config = dict(
    num_hidden_layers=12,
    hidden_size=96,
    num_attention_heads=2,
    num_key_value_heads=2,
    head_dim=64,
    intermediate_size=384,
    vocab_size=2146,
    hidden_act='relu',
    norm='layernorm',
    norm_place='pre',
    norm_eps=1e-05,
    positions='learned',
    qk_norm=False,
    attn_scale=0.125,
    bias='all',
    tie_word_embeddings=False,
    parallel_block=False,
    init='normal',
    init_std_qkv=0.051,
    init_std_o=0.0104,
    init_std_up=0.051,
    init_std_down=0.0104,
    optimizer='soap_variant',
    learning_rate=0.00769,
    beta1=0.95,
    beta2=0.95,
    weight_decay=0.052,
    lr_head=0.0117,
    max_grad_norm=1.0,
    warmup_steps=200,
    schedule='cos',
    final_lr_fraction=0.1,
    batch_tokens=65536,
    max_seq_len=256,
    doc_mask=True,
    train_tokens=159300000,
    max_steps=2431,
    dataset='wikipedia_en',
)
Each number is 128 + 24 x the weight over its row's rms, rounded and kept within 0 to 255. Layers, rows and columns count from 0. The size above them is the row's rms in percent of the matrix's.

# layer 8 attention value, 128x96, rms 0.172, rows 5-63, columns 0-47
size [ 92  90  98  94  93  90 101  74  84 101  96  99  99  90  85  79  90 102  85  99  88  92 100 102  85  91  84 104  83  89  92  83  88  98  97 102 100  81  81  90  99 102  96  92  82 106  97  85  92  96  89  89  98  94  82  99  93  89  93]
[[143 132 114 107 133 120 140 109 113 162 123 109 112 168 132 120 143  90 112 118 103 140 127  98 114 202 138 122 144 134 111 142 102 137 117 169 107 140 124 132 168 157  99 122  97 118  91 144]
 [139 145 120 150 132 128 109 153 112 171 136 138 109 105 168 154 145 107 139 158 116 112 109 142 107  99 164  85 111 134 122 133 165  76 104 121  92 120 179 189 126 145 125 134 161 167 129 109]
 [111 100 128 153 133 139 147 182 129 128 157 159 157 144  99 129 140 146 117 101 159 131 121 121 134  60 151 111 140  79 119 117 130 134 163 150 162 100  80 111 116 108 111  98 124 132 110 139]
 [143 128 138 143 142  96  76 142 124 128 132 142 118  97 147 111 117 120 114 146  99 105 131 119 159 126 145  90 111  86 110 124  98 140 106 126 145 159 106 118 164 177 155  86 125  97  74 118]
 [120 127 118 127  91  73 122 140 191 142 112 135 114 128 174 123 110 150 126 120 120  95  67 133 119 135  81 139 117 114 122 134  91 163 141 104 116 130 156 139 162 101 109 116 117 128 126 104]
 [134 151 180 141 125 116 172 127 101 126 119 122 129 145 137 147 190 142 157 144 148 120 121 137 111 129 138 167 122 136 113  99 127 116 132 146 114 107  96 147 119 163 152 121 118 186 135 162]
 [144  83 118 154 115 140 128 140 144 156 126 130  88 117 144 136 136 119 115 151  99 147 124 137 138 111 144 118 117 113 177 126 126  91 186 160  96 109 133 124 122 125  91 131 121 112 159 139]
 [131  99 119 108 135 110  87 111 136  68 123 145 150 126 125  97 106 125 127 106 147 119 116 164 114 146 120 154 160 121 121 130 129 114 109  70 110 133 148 131 101 126 176 180 122 147  96  99]
 [137 159 120  66 112 121 119 107 129 153 106 112 127 127 160 129 108 180 138 133 108 126 166 137 118 126 148 163  85 162 146 131 134  84 172 126 162 100 137 115 156 137  91 163 124 131 186 108]
 [139 123 139 124  59 136  96  96 116 159 107 101 101 160  93  93 146 160 102 115 163 103 141  89 115 137 112 127 144 114 133 122 142  84 133 115 104 139 137 159 141  99 136 113 162 104 147 152]
 [124 146 138 117 146 116 117 128 124 153 125 138 132 156 144 103  83 132 149 138 122 129 141 138 164 127 104 167 155 130 134 117 124 141 132 143 174 146 156 121 102 136  95 126 128 125 123 124]
 [134 128 125 118 111 108 138 133  98 152  98  96 147  85 147 123 162 120 107 176 129 133 139 102 124 161 106 150 125 108 123  98 125  97 133 142 118  97 131 143 101 154 110 125  92 149 128  96]
 [109  93 125 166 102 156 118  78 128 125 146 113 135 155 112 108  96  66 125 139 108 120 117 128 106 105 118 128 129 160 157 149 143 176 128 134 121 143  86 120  98  93 141 172 113 152 123 119]
 [160 151 131  55  95 121 124 104 135 170 129 154 143 147 128  92 117 135 106 129 111  99 128 120 146 133 108 153  96  88 154 113 150 119 151 129 124 110 140 120 100 113 125 118 106 157 121 126]
 [171 145  83 119 122 138 106  94 103 125 111 138 118  92 124 139 132 173 126 160 133 106 127 145 120  92  98 117  85 151 143 124 135 154 141 188 149 154 113 147 149 125 144 107 152 110 132 112]
 [160  79 118 144  77 135 131 145 147 102 126 165 143 148 140 121  75 144 146 110 158 131 139 113 119  80 124 111 130 115 150 143 146 106 145 108 156 154 110 101 186 120 112 129 137  95 107 119]
 [137 138 186 152 106 132 144 179 165 155 138 151 128 130 111 179 125 147 135 141 132 125  88 115 159 131 148 104 161 130 161  93 126 164 111  91 146 141 105 139  92 109 125 131 127 119 130 154]
 [147 110 116 151 146 135 119 124 130 142 142 108 118 132  54  93 120 132 150 120 129 121 149 115 111 109 137 164 103 119 115 112 117 138 101 143  93  99  76 110 109  95 115 116 132 141  73 144]
 [117 169 152 157 148 101  88 129 127  98 142 128  87  96 110 158  90 127 158  92  96 118 105 148 136 146 104 118  89 117 103 107 101 148 155 121  86 121 121 180 130 145 116 118 119 108 126 103]
 [ 82 103 157 153  84 131 166  99  93 126 109 150 110 143 109 127 192 112  86  88 127 132 132 105 155  96 143 124 177  82 137 169  97 170 118 140 129 150 137 145 134 132 127 107 129 123 160 106]
 [ 96 144 162 109 110 137 125  83 109 112  61 152 174 135 126 131 113  98 122 139 131 108 144  98 106 166 133 136 164 161 105 167 161 111 168 134 136 169 126 141 162 175 137 147 122 144 138 131]
 [148 127 122 100 150 130 135 154 103 104 167 123 112 134 131 113 168 126  82  97 115 111 101  87 119 115 104 105 145  62 122 145 124 131 116 158 131 129 159 136  78 117 140 155 121 124 132 124]
 [135 119 159 130 156 158 113 107 143 161 120 132 108 127 150 118  75 146 136 152  75 110  98 173 146 121  99 154 169 108 146 103 115 122 119 123 111 185 121 157 121 101 115 118 137 131 165 149]
 [157 134 100 143 129 136 154 136 147 116 107 136 148 123 107 120 131 125 148 146 131 108 126 146  99 135 105 105 151 178 149  89  99 147 111 132 139 148 135 111 128 139 148 149 139 111 124  84]
 [175  90 121 109 145 115 101 118 116 141 177 108 141  83 142 148 156 140 119 135 128 175 120 114 173 152 132 147 108 139 107 140 112 105 134 106  97  62 110 138 135 169 124 140 125 101 153 161]
 [159 100 105 107 149 112 130  91 154 140 104 111 164 174 134 134  92 133 168  92 148 168 104 148 154 156 135 136  62 142 139 130 121 156 140 119 134 148 143 160 168 139  90 150 103 150 114 122]
 [123 170 150 121 119 132 119 120 120 130 160 148 156 116 132 145 142 110 161 156 161 139 136 166 178 107 169  98 122 104  96 132 113 131 124 103 124 138 104 110 131 161 119 122 170 125 120 101]
 [151 136 145 160 136 177 141 139 109 153 157 139  98 118 138 143 147  71  85 146 121 117 131 105 110 149 106 110 103 122 126 139  93  93  77 131 152 120  97 156 133 133 117 149 122 144 138 116]
 [ 88 105 171 141 150  84 103 112 132 133 107 123 122 122 145 132 134 142 105 157 143 145 110 116 102 150  88 155 133 110 116 163 101  91  85 131 120 104 154 192 134 147 110 123  96 103 109  89]
 [112 120 157 123 113 105 151 142 106  76 126 129 134 106 134  90 162 111  81 126 162  69 135 126 122 149 133 125 175 170 110 122 138 170 127 134 157 169 114 107 137 115 106 129 163 113 162 149]
 [135 127 145 126 168 126 157 167 101 165 137 104 143 128 135 151 117  73 139 140 134 137 123 146 179 163  89 122 116 111 148  92 142 148  94  69 109 128  99 143 100  62  95 102 143 117 116  87]
 [162 112 136 143 140 147 114 140 156 128 119 116 117 146 103 174  96 129 114 112 138 122 139 127 103  83 107 171 139 108 127 114 154 102 141 184 124 157 116 140 162 119 125  75 131 111 155 116]
 [ 93 106 129 112 143 127 161 113 142 126 127 120 172 120  88 135 116 169 100 114 121  88 125 107  92 193 156 101 142 119 110  97 135 169 142 103 115  89  93 177 139 106 121 146 131 155 158 135]
 [135 168 115 118 125 163 103 147 155 139 130 128 114 101 138 149 137 112 117 157 117 134  84 161 136 123 120 131 131 137 171  87 108 114  91 155  82 111 196 139 152 143 167 124 129  88 126 100]
 [140 112 123  87 154 140  96 118 154 111 122 114 124 132 120 128 147 156 177 104  75 134 159 123 114  97 112 122 183 122 148 145 121 101 110 132 124 143  94 132 116 126 118 111 133 110  84 101]
 [130 115 162 141 107 156 107  88 104 105 115 127  99 158 163 148  81 119 100  91 156 125 128  97 110 135  98 131 156 131 127 147 124 130 130 134 165 145 163 107 127 162 153 164 168 132 112 134]
 [145 105 125 144  88 113 101 112 102 142  91 125 146 105 162 154 165  98 161 111 147 119 129 120  91 166 113 132 112 112 129 139 174 104 103  77  96  95 145 144 111 122 112 113 130 129 133 170]
 [169  83 118 100 150 129 125 118 122 143  92 165 175 133 109 115 128 102 123 138 119 112 150 109 122 204 149 118 135 177 122 156 157 113 131  99 163 120 146  62 121 138 139  90 150 115 116 128]
 [100 156 160 152 103 109 103 129 144 142 106  74 161 113 148  89 166 143 133 170  93  91 115 105 133 153 149  63 120 117 137 108  96 154 144 100 103 143 139  90 161 107 104 149 166 136 130 149]
 [160 118 109  96 116  95 141 136 135 126  78 164 161 122 142 119  85 127 145 157 137 138 123 129 167 138 112 105  93 133 137 103 101 101 104 121  97 152 126 145 170 137 102 133 151  93 135 139]
 [121 128 140 146 124 134 148 112 132 128  93 110  94  75 135  70 106 156 112 129 119 153 155 140 114 104 109 101 123 169 141 104 162 125 120 109 150 110 102 133 120 134  95 131  89 139 149  77]
 [ 69 109 128  98 134 131 165 114 160 116 126 101 144 130 106 113 137 143  92 155 122 123 149 151 146 140  96 151 156 172 123 140 106 154 101 123 125 151  84 107 145 128 106 109 129 136 136 121]
 [129 139 111 111 109  96 112  98 129 119 147 122  89 172 124 114 170 115  96 124  94 113 105 111 153 156 135 118 122 117 128 156 198 140 150 156 122 136 133 101 141 143 132 138 157 108 110 103]
 [109  99 137 113 129 131 153 136 142 158  90 141 195 135  89 115 121 138 133 143 148 106  97 127 102 184 128 154 120 117 145 127 124 128 162 115 107 116 145 122 142 122 146 156  93 144  89  93]
 [ 97 190 118 154 154 141 120  99 179 137 116  87  83 176 129 150 162 119 118 145 138 115  91 111 150 110 139 136 166 127 115  94 143 162 129 119 155 134 130 122 148 114 117 152 127 130 111 110]
 [102 128 164 141 114 125 112 120 139 132 145 140 128 137  96 104 171 158 163 119 132 113 102 128 131  88 144 128 141  91 161 121 140 113 107 129  61 127 126  97 114 118 116 111 114  96 158 148]
 [ 92 123 146 112 151 162 128  90 150 168 151  98 124 142 137 116 194 156 112 142 135 143 142 123 119 146 147 110 126 144 142 113  73 130 135 159 135 105 113 100 134 183 103 145 129 127 137 105]
 [149 120 119 121 147 114 114  99 121 137 109 102 135 104 136 117 157  91 108 143 148  89 146 120 168 103 107 102 168 114 118 138 142  95 133 172 174 137 109 128 160 182  89 134 132 156 145 144]
 [134 103 122 183 126  81 147 128 140 115 160  98 123 155 126 111 126 127 135  96 149 118 118 127 132 148  72 122 123 185 131 102 146 143 113 127 123 134 162  91 159 108  96 126 125 137 129 157]
 [117 112 145 129 106 129 136 124 138 161 124 111 119 118 148 172 141  93 124 153 165 159 108 115 128 121 144 176 107 122 135 133 152 137 148 122 110 118 138 132 101 165 145 159 107 105 114 120]
 [100  95 137  84 105  87 114 117 125 108 124 129  86 171 134 107 117 117 123 126 182 172 107 104 130 133 116 119  79 122 124  66 148  84 123  99 107 117 105 159 142 107 157 127 115 146  84  77]
 [130 108  96 111  92 131 129 120 164 139  91 106 104 127 159 140 107 158 168 108 111 163  69 139 123 162 123 167 130 120 108 126 121  95 134 114 121 122 150 175 127 160 118 145 144 133 133 120]
 [139 155 105 127 133 100 130  97 113 127 143 120 126 114 100 133 176  73  88 125 148 133 162 118 121 111 114 126 142 115  96 137  72 173 155 178 132 117 100 106 132 140 134  47 110 124 156 117]
 [126 113 118  96 120 111 117  98 148 103  92 126  82 136  95 155 140 128 141  96 151  80 139  94 147 134 102 108 102 126 153 162  79 111 145  83 161 103 164 117 121 164 109 146 151 123 116 136]
 [120 109 168 122 132 107 130 160 153 137 141  69  84 142 117 124 122  97 157 150 130 128  92 131 110 131 120 156 117  61 114 135 159 145 160 149 130 111 169 140 156 132 129 125 135 145 131 156]
 [150 105 122 115 147 200 155 112  90 105  97 110  68 155 149 106 116 122 128 143 111 162 154 124 150  96 128 119 184 144 148 153 148 124 147 138 132 156 133 179 134 160 160 129 128 114 150 153]
 [130 128 133  87 110 116 154 140  96 145  89 109 110  92 107 132  81 169 107 137 145 149 114 100 127 131 133 156 139 110 108 150 128  92 130 136 125 151 131 109 123 190  88 114 119 153 129  90]
 [135 150 143 165  97 179 115 157 122 153 160 139 105 114 146 145 144 113 124 133  93 133 125 109 154  71 129 170  92 148 123 158 142  94  97 169 142 131 126 165 176  93 115 134 127 115 137 138]
 [169 166 119 212 130 126  94 110 105 130 118 126 127  96 162 161 130 137 121 138  96 125 174 117 123  81 116 141 155 149 119 149 164 106 112 141 130 161 138 161 115 118 165 100  86  98 118 128]]
# layer 8 attention output (transposed), 128x96, rms 0.155, rows 5-63, columns 0-47
size [ 91  96 104  98 100  93  95  79  97 100 105 105 114 101  95  86  97 112  89 103  92  92  96 113  95  95  98 105  87  98  97  95  98 105  90 102  99  87  80  92  96 100 100  95  90 109  98  91  97 100  85  95  98 101  85 106  93  92 100]
[[108 112 112 151 161 118 148 164 148 102 154 150 147 132 114 104 143 146 142 179 118 111 116 119 190  88 103 152 117 109 145 108 117  93 105 131 147 160 117 118 131 124 132 118 115 169 140 124]
 [ 76 107 133  79 121 110 149 123  77 109 190 113 153 127 135 149 145 116 114 167 120 117 126 126  93 104 125 111 137 134  99 179 116 148 156 164 139 144 117  95 195 126 126 125 161 118 123 123]
 [136 150 144 145 148 152 107 114 126 100  49 114 135 119 154 109 169 137 142 138 149 148 136 101 144 151 148 136 108 147 105 164 125 121 120 121 117 115 138 174  77  89 132 157 136 108 111 134]
 [ 96 110 124 117 151 156 110 136 109 119 135 117 147 146 103 138 168 102  92  96 165 120 149 167 100 123 115 149 158 167 136 107 141 114 174 168 130 156 139 134 106 125 100 102 121 171 152 117]
 [106 122 132 128 139 121 104 100  81 120 167 127 123  89  52 112 149 117 120 157 142 161 119 122 149 120 147 114 112 128 177  96  96  97 140 134 154 134 129 136 142 108 140 144 118 119 122 183]
 [159 121 108 129 149 122 154 121 131 144 134 143 135 127 113 127 126 125 124 122 131 115 130 128 109 122 101 154 104 130 114 181 156 118 135  97 133 113 145 129 136 167 105 128 167 103 117 107]
 [172 129 163 124  86 116 149 153 136 128  96 155 137 110 125  93 138 104 128 119 149 116 169 117 150 118 118 140 119 135 101  76 109 176 122 111 174 150 127  76 132 103 178 124 157 139 128  97]
 [153 116 100 123 103 115 123 154 142 136 144 106 113 145 165 140 152 184 119 137 169  88 153 104 123 168 143 116 109 160 133 111 118 142 160 132 126  83 123 162 132  95  58 116 135 153 173 119]
 [141 120 126 161 138 137 141 160 105 134 141 123 131 137 128  94 145 145 112 134 114 108 120 127 133 107  79 148 166 129 172 102 127 121 118  95 112 142 102 108 112 141 151 138 149 112 128 123]
 [158 112 123 124 112  73 153 148 130  81 151 162 127 124 162 136  98 119 136 134 136 149  90  76 117 125 110  88 169 129 135 154 102 155 122 132 119  94 145  95  98 119 139 159  87  96 124 117]
 [134 122 140 159 146 138 172  94 133 121 105  93 101 118 117  83 140 110 150  87 106 128  95 118 126 122 123  94  97 100 135 130 136 127 155 126 102 106  91  90 139 103 121 102 155 150  91 154]
 [103  98  79 108 139 152 135 122 148 133 156 126 150 181 144 109 151 139  93 132 133 110 151 159 155 122 165 140 113  91 102 157 112 130 109 102 143 158 143 129 173 137 146 132  93 119 125 144]
 [133 167 115 121 167 159 116 184 141  99 142 152 124 106 125 139 126 167 125 123 143  85 110 104 135 154 134  67 160 114  59 127 116 115 132 171 103 127 148 165 108 107 111 113 127 137 126 112]
 [131 103 125 146 103 142 138 109 102 107 156  90 135 128 114 142 137 157 163  80 157 113 123  89 187 161 159 141 140 154 136 128 104 159 109 130 130 141 137 108 172 167 136 155 114  90 142 132]
 [ 95 112 160 139 133 142 140 128 129 156 135 133 165 148  82 141 128 115  88  77 136 159 107 127 115 120 125 123 142 111  94 138 106 109 107 133 115 117 164 137 128 154 161 169  98 132  97 141]
 [129 120 162 111 124 100 113 111 124 131 141  96 128 109 133 150 172 109 114 129 126 115 151 171  97 129 118 127 146 137 110 102  85 153 144 107 140  92 154 151 110 110 128 159 138 116 115 137]
 [107 167  91 112 100  99 138  81 128 139 101 126 103 136 130 141 152 101 117 139 147 118 111  56  83  96 113 140  96  96 180 152 125 142 127 147 138 111 105 143 136 153 173 129 155 136 111 121]
 [112 160 120 132 172 170 135 123 165 108 120 169 123 106 171 137 140 170 135 110 174 142 105 141 141 100 130 104 162 148  94 144 117 113 172 111 129 129 130 127 121 126 157 137  84 163 102 161]
 [172 147 153 120 136 113 131 118 125 106 123  98 154  93  53 113 100  84  84 105  99 105 124  90 122 106 168 142 166 111 139 136 113 124 113 104 130 163  98 137 127 123 139 126 122 153 106 125]
 [168 129  96 131 107 145  71 165 160 111 112  99 113 120 140 136  76 103 127 144 100 152  84 136 121 146 132 148  92 159 122  94 153 133  97 153 109 111  89 147  98  95 118 136 116  62 104 107]
 [128 130 143 119 151 119 165 178 161 161 152 126 101 152 131 122 136 133  89 105 140 146 143 124 111 139 138 100  88  71 102 136 108 101 102 108 133 191 127 169 115 141 127 137 101 151 152  70]
 [110 146 132 120  76  96 116 125 110 127 106 129 121 152 126 110 142 126 131 175 110 129 118 123 178 107 158 127  99 181 110 125 158 115  92 170 145  85 111 156 139 108 112 134 146 120 144 120]
 [155 104 128 154 123 130 150 136 133  65 133 126 104 120  78 115 128 111 121  94 148 144 122 101 135 111 127 108 103 130 110 182 129 132 158 107 124  77 100 114 119 174 110 128 122 120 124  89]
 [117 123  90 132 169 115  82 110 106  96 153 146  85 102 115 134  90 149  97 138 110 108 122 159 117 113 153 159 105 132  86 154 141 116 121 130 134 107 153 160 129 129 154 134  92 129 137 165]
 [123 173 137 129  91 104 143 124 146  85 120 131 143 107 122 114 104 148 138 138 161 141 146 177 120 130 134 143 164 124 151 114 164 155 138 114 118 134 165 117 150 108 133 131 156 153 112 120]
 [113 118 121 134 121 141 170 121  96 105 171 103 106 106  92 120 127 149 150  96 122  83 130 102 142  86 135 173 169 137 132 118 163 129 139 118  97 123 123 109 131 104 133  84 169  99 115 141]
 [145  95 122 129 122 135 160 149 100 117 100  81 135 148  96 181 148 142  83 154 100 136 133 184 113 144 119 158 148 157 113 141 155 140 119 123 112 103 130 172 100 133 121 144 102 125  89 142]
 [137 137 105 135 158 103 120 158 162 105 138 145 141 132 126 103 180  96 119 133 119 177 128 144  84  90 153 140 158 135 124 149 132 112 143 161 125 142 168 125 136 151 113  98 150 107 132 165]
 [167 152 107  91 132 124 118 162  92 102 134 102 130 154  73 107 122 121 120 102 138  95 115 109 143 102 118 129 117 138 128  85 136  87 145 156 131 140 155 162 133 109 123 117 122  97 118 110]
 [139 118 130 113 131 120  95 177 100 126  66 138  92 153 150 123 116 120 127 128 120 208 113  91 136 138 136 101  84 108 159 135 154 146 132 141 120  86 122 126 102 133 129 137 143  88 127 128]
 [133 142 117 144 103 139 159 151 164 124  86 117 128 141 126 122 160 141 136 135 107 143 106 132 161 109 146 153 146 155 101 108 151 140 155 156 117 109 132 147 106 214 162 142 114 142 101 153]
 [149 155 104 152  96 141 109 130 102 143 133 137 121  72 123 126 148 114 151  87 140 133  85 150 130 135 126 138 172 167 146 133 101 104 111  91  93 100 168 154 130  89 135 121  97  74 139 118]
 [158 122 117 121 138 113  96  92 136 113 114 150  99 142 154 137 110 158 119 104 164 162 126  74 128  83 134 141 129 100 130 170 132 116 118 116 167 155 162 175 132 107 150 167 159  87 116 101]
 [160 130 118 151  91 110 103 145 138 118 155 116 128 153  95 121 151 117 127 128 127 130 129 119 110 142 144 115 173 140 141 146 109 108 148 106 138 105 139 119 150 114 148 134  83 188  98 167]
 [143 160 167 157 144 120 137 108 121 167 140 121 137 101  99 124 114 113  96 140 112 136 119 157  89 114 107 144 141 152 114 103 116 120 139 121 102 114 178 137 139 137 146 128 108 142 163 136]
 [142 146 106 129 144  68 134 113 119 170 112 118 101  97  73 102  81  64 131 119 119 119 148 113 114 126 161 106 124 112 132 124 138  93 143 128  83 118 102 138 120  95  99 128  94  91 155  74]
 [147 135 118 118 127 152 139 144 149 152 151 148 133 143  90 152 130 149 159 174 140 183 137  93 158 134 116 140 168 168 116 152 110 172 147 112 128 149 146 106 139 119 157 105 162  97 135  86]
 [ 65 139 148 158  76 129 160  93 116 112 173 107 129 156 190 164 164 144 165 131 139 155 124 154 152  90 129 124 126  94 125  87 146 148 125 129 123 126 116 141 112 129 165 132 121 123 147 110]
 [121 115 105  70 131 112 130 201 127 144 113 137 121 112 140 133 122 122 134 131 135 189 141  55 148 119 132 153  93 127 154 118 130 165 156 147 165 157 104 123 107 163 120 135 137 181 160 157]
 [ 97 106 115 161 100 134 171 118 118 133 138  44 129 106 156 108 137  82  75  95 110 121 128 151 124 111 112 155 163 118 153  83 142 122 127 119 149 124 128 105 117 141 116 108  95 131 141 166]
 [133 120 136 117 144 120 113 139 115 170 175 114 140 135 143 144 121  75 152  86 152 120 109  86 123 180 135 119 141  94 113 121 131 101 154 131 146 150 143 102 109 148 152 159 179 104 141 167]
 [159 153  66 125 148 131 113 147 107 139  89 159 146 135 153  97 125 123 122 120 147 151 140 135 140 141 121 132  88 119 173 104 158 131 146  99 125 107 165 147 134 166 154 132 105 132 129 121]
 [143 104 124 130  82 137 177 183  96 102  87 114 161 114 150 108 121 137 167 167 152 160  95 108  87 121 132  85  89 127 140 111 157 112 117 142 128 127 140 138 143 109 123 123 129 116 171 141]
 [125 118 104 128 128 121 112 128 111 114 133 108 102 169 164 133 112 138  98 116 150 142 136 119 166  74 214 145 128 106 123  86 113 162 121 123 140 119 146 178 111  81  94  84 108 122 128 128]
 [118  86  99 139 117 124 112 166 101 135 120 131 150 104 129 117 116 140 128 115 105 131 119  76 141 140 107 103 147 125 160 201 169 127 141 150 100 156 110 137 116 119 112 111 117 129 157 132]
 [116 138 108 130  88  96  95 152 124 113 139 128 108 119 126 141 102  84 140 154 121 114 145  68 138 155 135 105 152 161 123 138 132 133 105 129 162 102 131 139 121 134 100 128 132 139 132 126]
 [181 136  77 117 122 120 134 161 124 143 113 153 156 134 150 151 139  96 157 140 103 139 137 122 121 134 144 132 152 116 108 100 192 136  86  92 132 103 100 140 143 137 172 127 159 140 123 150]
 [125  96 114 129 114 160 126 182 126 140  82 136 142 130 157 103 152 113 121 128 129 153 113 149 135 107 119 128 102  89 112  88 158 163 107 126 119 107 103  82 144 147 136 129 172 106 125 114]
 [115 165 121 119 131 122 123 146 135 131  79 163 119 121  91 143 137 106 170 183 112  87 118 138 178 125 145 103 138 111 133 138 119 172 139 112 143 112 118 122  94 130 150 124 139 164 158 102]
 [127 136 101 130 129 145 138 160 127 130 140 137 139 160 123  89 115 127 100 129  93 118 132  93 160 156 130  91 175 166 152 105 111 108 105 129 131 126 162 141 134 108 108 127 176 181 123 107]
 [150 125 118 130 128 132 140 115 154 174 123 106 136 113 165 164  87 114 128 130 126 100 103 147 129 136 144 125 111 131 154 142 142 101 141 162 149 140 156 157 104 128  68 121 120 135 172 121]
 [103 142 141 136 138  87 163 138 111 129 233 103 104 147 129  92 150 117  97 144 141 128 156  89 122 104 109 119 146 125 191 141 108 100 123  88 111 142 110 140 126 133 159 126 120  99 168 145]
 [ 92 134  97 131 117 145 104 161 122 137  73 136 132 118 120 156 113 125 113 118  84 161  65 210 137 161 126 142 106 135 143 109 167 118 119 134 125 123 120  83 145 146 104 136 140 125 130 168]
 [137 119 158 146 117  86 160  91 140 168 124 126 160 114 138  58 130 161  97 145  77 144 105 159 114 133 125 137 170  91 132  81 161 119 140 133 107 110 147 150 136 105 135 119 126 102 136 112]
 [127 168 131 143 141 111 139  96 109 134 141 172 167  68  87 134 132 126 135 113 156 138 114 111 159 144 116  93 134 183 147 119 147 124 104 111 145 166 117 106  89  72 132 126 110 134 116 127]
 [216 162 125 146 114  88 143 136 161 129 176 101 132 122 133 150 120 123 160  98  98 126 113 148 104 144  99 145  79 129 132 148 154 112  97 119 143  94 137 107 156 128  99 184 147 129 161  88]
 [158 153 117 129 135 174 150 119 135 112 160 105 166 126 165 150 125  93 112 102 102 126 130 150 186 133 134 115 108 123 136 109  90 110 145 119 129 116 131 136 123  82 128 165 164  80 145 136]
 [117 104 116 137 136 109 137 151 107 129 125 142 127 114  96 136 157 112 152  99 136 111 133 182  96 132 103  78 153 130 111  97 110 126 127 152 161 110 128  79 147 156 123 127 121 153 128 109]
 [170 107 136 136  95 134 157 136 122 134 134 147 135 167  83 159 144 106 144 124 113 120 123 162 125 170  86 105 155 121  91 157  77  92 132 130 121 104 126 121 153 128 154 104 144 111 125 104]]
# layer 8 attention query, 128x96, rms 0.194, rows 64-73, columns 0-47
size [ 96 107 122 120 106 132 124 109 111 110]
[[110 111 129 168 124 123 126 149 155 155 142 130 157 135 144 106 145 126 118 178 161  87 119 111 124 117 127  78 148 127 118 113 121 131  90 145  94 148  89 126 118  79 103 113 113 154 111 129]
 [132 142 155 117  92 137 159 151 148 158 106 108 136  94 128 147 138 120 136 102 133 141 140 146 145 157 131 154 183 139 169 143 141  88 147 116 113 128 147 138 101 121  97 146 117 147 117 109]
 [120 116 143 129 130 150 106 145  94 151  96 119 123 124 127 113 111 134 102  90 161 117 108 156 174  89 134 161  99 139 121 157 107 132 153 128  89 129 144 164  65 103 106  98 108 126 116 138]
 [167 101 140 146 168 127 133 137 180 154 177 111 102 117 151 134 111 153 137  92 167 106 118 127 157 118 145 156 112 120 156 162  89 151 130 130 137 142 122 117 126 143 151 142 166 126 117  97]
 [148 129  95 154 171 113 151 114 153  96 135 149 126 126 126 164 166  89 120 142 138 112 123 144  98 144 157 137 120 117 120  69 141 115 136 102 108 160 123 106 115 100  74 146 124 143 155  99]
 [135 182 140 114 145 106  81 147 140  90 151 152 132 177 169 115 150 121  96 162 119 110 140  96 107 127 114 133  85 134 116 158 156 111 135 100  96 129 112 175 143 136 137 134 146 145 117 132]
 [160 131 120 143  95 170 124  97 125 141 154 139 114 130 125 142 110 109 118 147  65 115 103 113 130  89 166  87 143 136 118 142 178  67 106 131 123 134 127 140 162 165 128 110 161 110  96 167]
 [105 172  72 109 157 140 138 136 120 124 143 120 123  96 128 163 185 113 130 122 128 137 154 139 119 159 111 109 138 146 100 196 108  70 117  95 129 123 158 139 161 133  91 118 150 121 140 125]
 [150 153 156 160  74 141 213 161 134 127 118 129 116 110 126 117 128 116 117  73 159 157 124 110  98 136 161 133  95  99 107 138 110  79 139 142 115 117 153 142 112 151 149 136 108 125 130 124]
 [133 152 115 141  96 125 138  97  98 151 139 105 121 150 122 164 111 163 106 164 108  98 121 130 114 122 110 125 110 107 168 158 140  80 131 110 154 158 134  97 139 108  99 168  99 161 109 117]]
# layer 8 attention key, 128x96, rms 0.192, rows 64-73, columns 0-47
size [101 107 121 121 101 132 119 111 119 106]
[[206 128  97 150 106 108 140 137 163 136  98 113  97 151 119 110 139 134 124 118 100 151 121 137 160 145 122 116 161 106 123 137 152 180  92 163 134 131 133 168 164 150 145 143 166 116 134 101]
 [134 117 169 144 173 136 127 133 150 102 127 100 104 113 151 163 122 150  96 163 153 119  88 150 147 125 108 128 140 120 116 160 108 128 163 143 125 157 113 139 148 157 137 154  98 137 125 106]
 [126 127  98  73 140 121 133 132 132 157  94 143 131 148 130 120 142 162 130 137 162  92 115  72 152 139 134 147 155 124 132 112 168 125 138 162 102 119 133 169 101 141 116 139 136 112  94  79]
 [124  90 173 103 132 100 132 120 134 193 133 139 105 128 124  97  85 121 131 149 136 137 141  93 113 122  76 134 136 140 119 147  92  96 102 112 120 101 147 119 116 110 116 145 136 111 153 115]
 [159 122 118 174 100 152 102  78 160 102 106 136  76 160  84 115 136 147 127 140 121 122 155 155 100 141 163 139 114  96  90 118  92 103 142 127 154 146 120 126 131 170 106 118 139 125 108 124]
 [131 132 129 121 144 146 152 109 141  64 148 129 126 147 150 113 165 121 102 140 109 173 117  97 128 105 129 133 165 132 144 148  78 117 100  75 143 138  83 134 154 143 136 118 112 123 111 125]
 [137 146 138 103 183  80 139  75 120 126 150 102 165 144 126 167 130 121 124 154  89 125 140 144 168  84 143 129  82 107 125 115 107 131 102 148 155 134 128 127 141 119 119 143 157 172  86 140]
 [136 102 112 121 109 150 119 120 111 149 140 120 154 108 137 136  65  98 114 171 123 100 122 158 118 129 151 120 100 134 181 170  84 116 113 130 132 119 106 104 159 112  67 126 105  85 120 151]
 [109 121 127 170 186 132 155 109 149 116  94  83 144  94 161 122 120 139 140 153 125  71 158 104 121 142 162 144 132 122  93 144 107 110 139 121 110 148 114 127 168 155 141 125 138 130 135 127]
 [106 164 124 122 160 131 114 109 130  72 130 117 121 110 126 139 125 121 114  89 101 155 132 162 143 132  74 127  92 106 145 185 124 128 116 130 133 147 144  95 173 156  98 140 139 152 124 119]]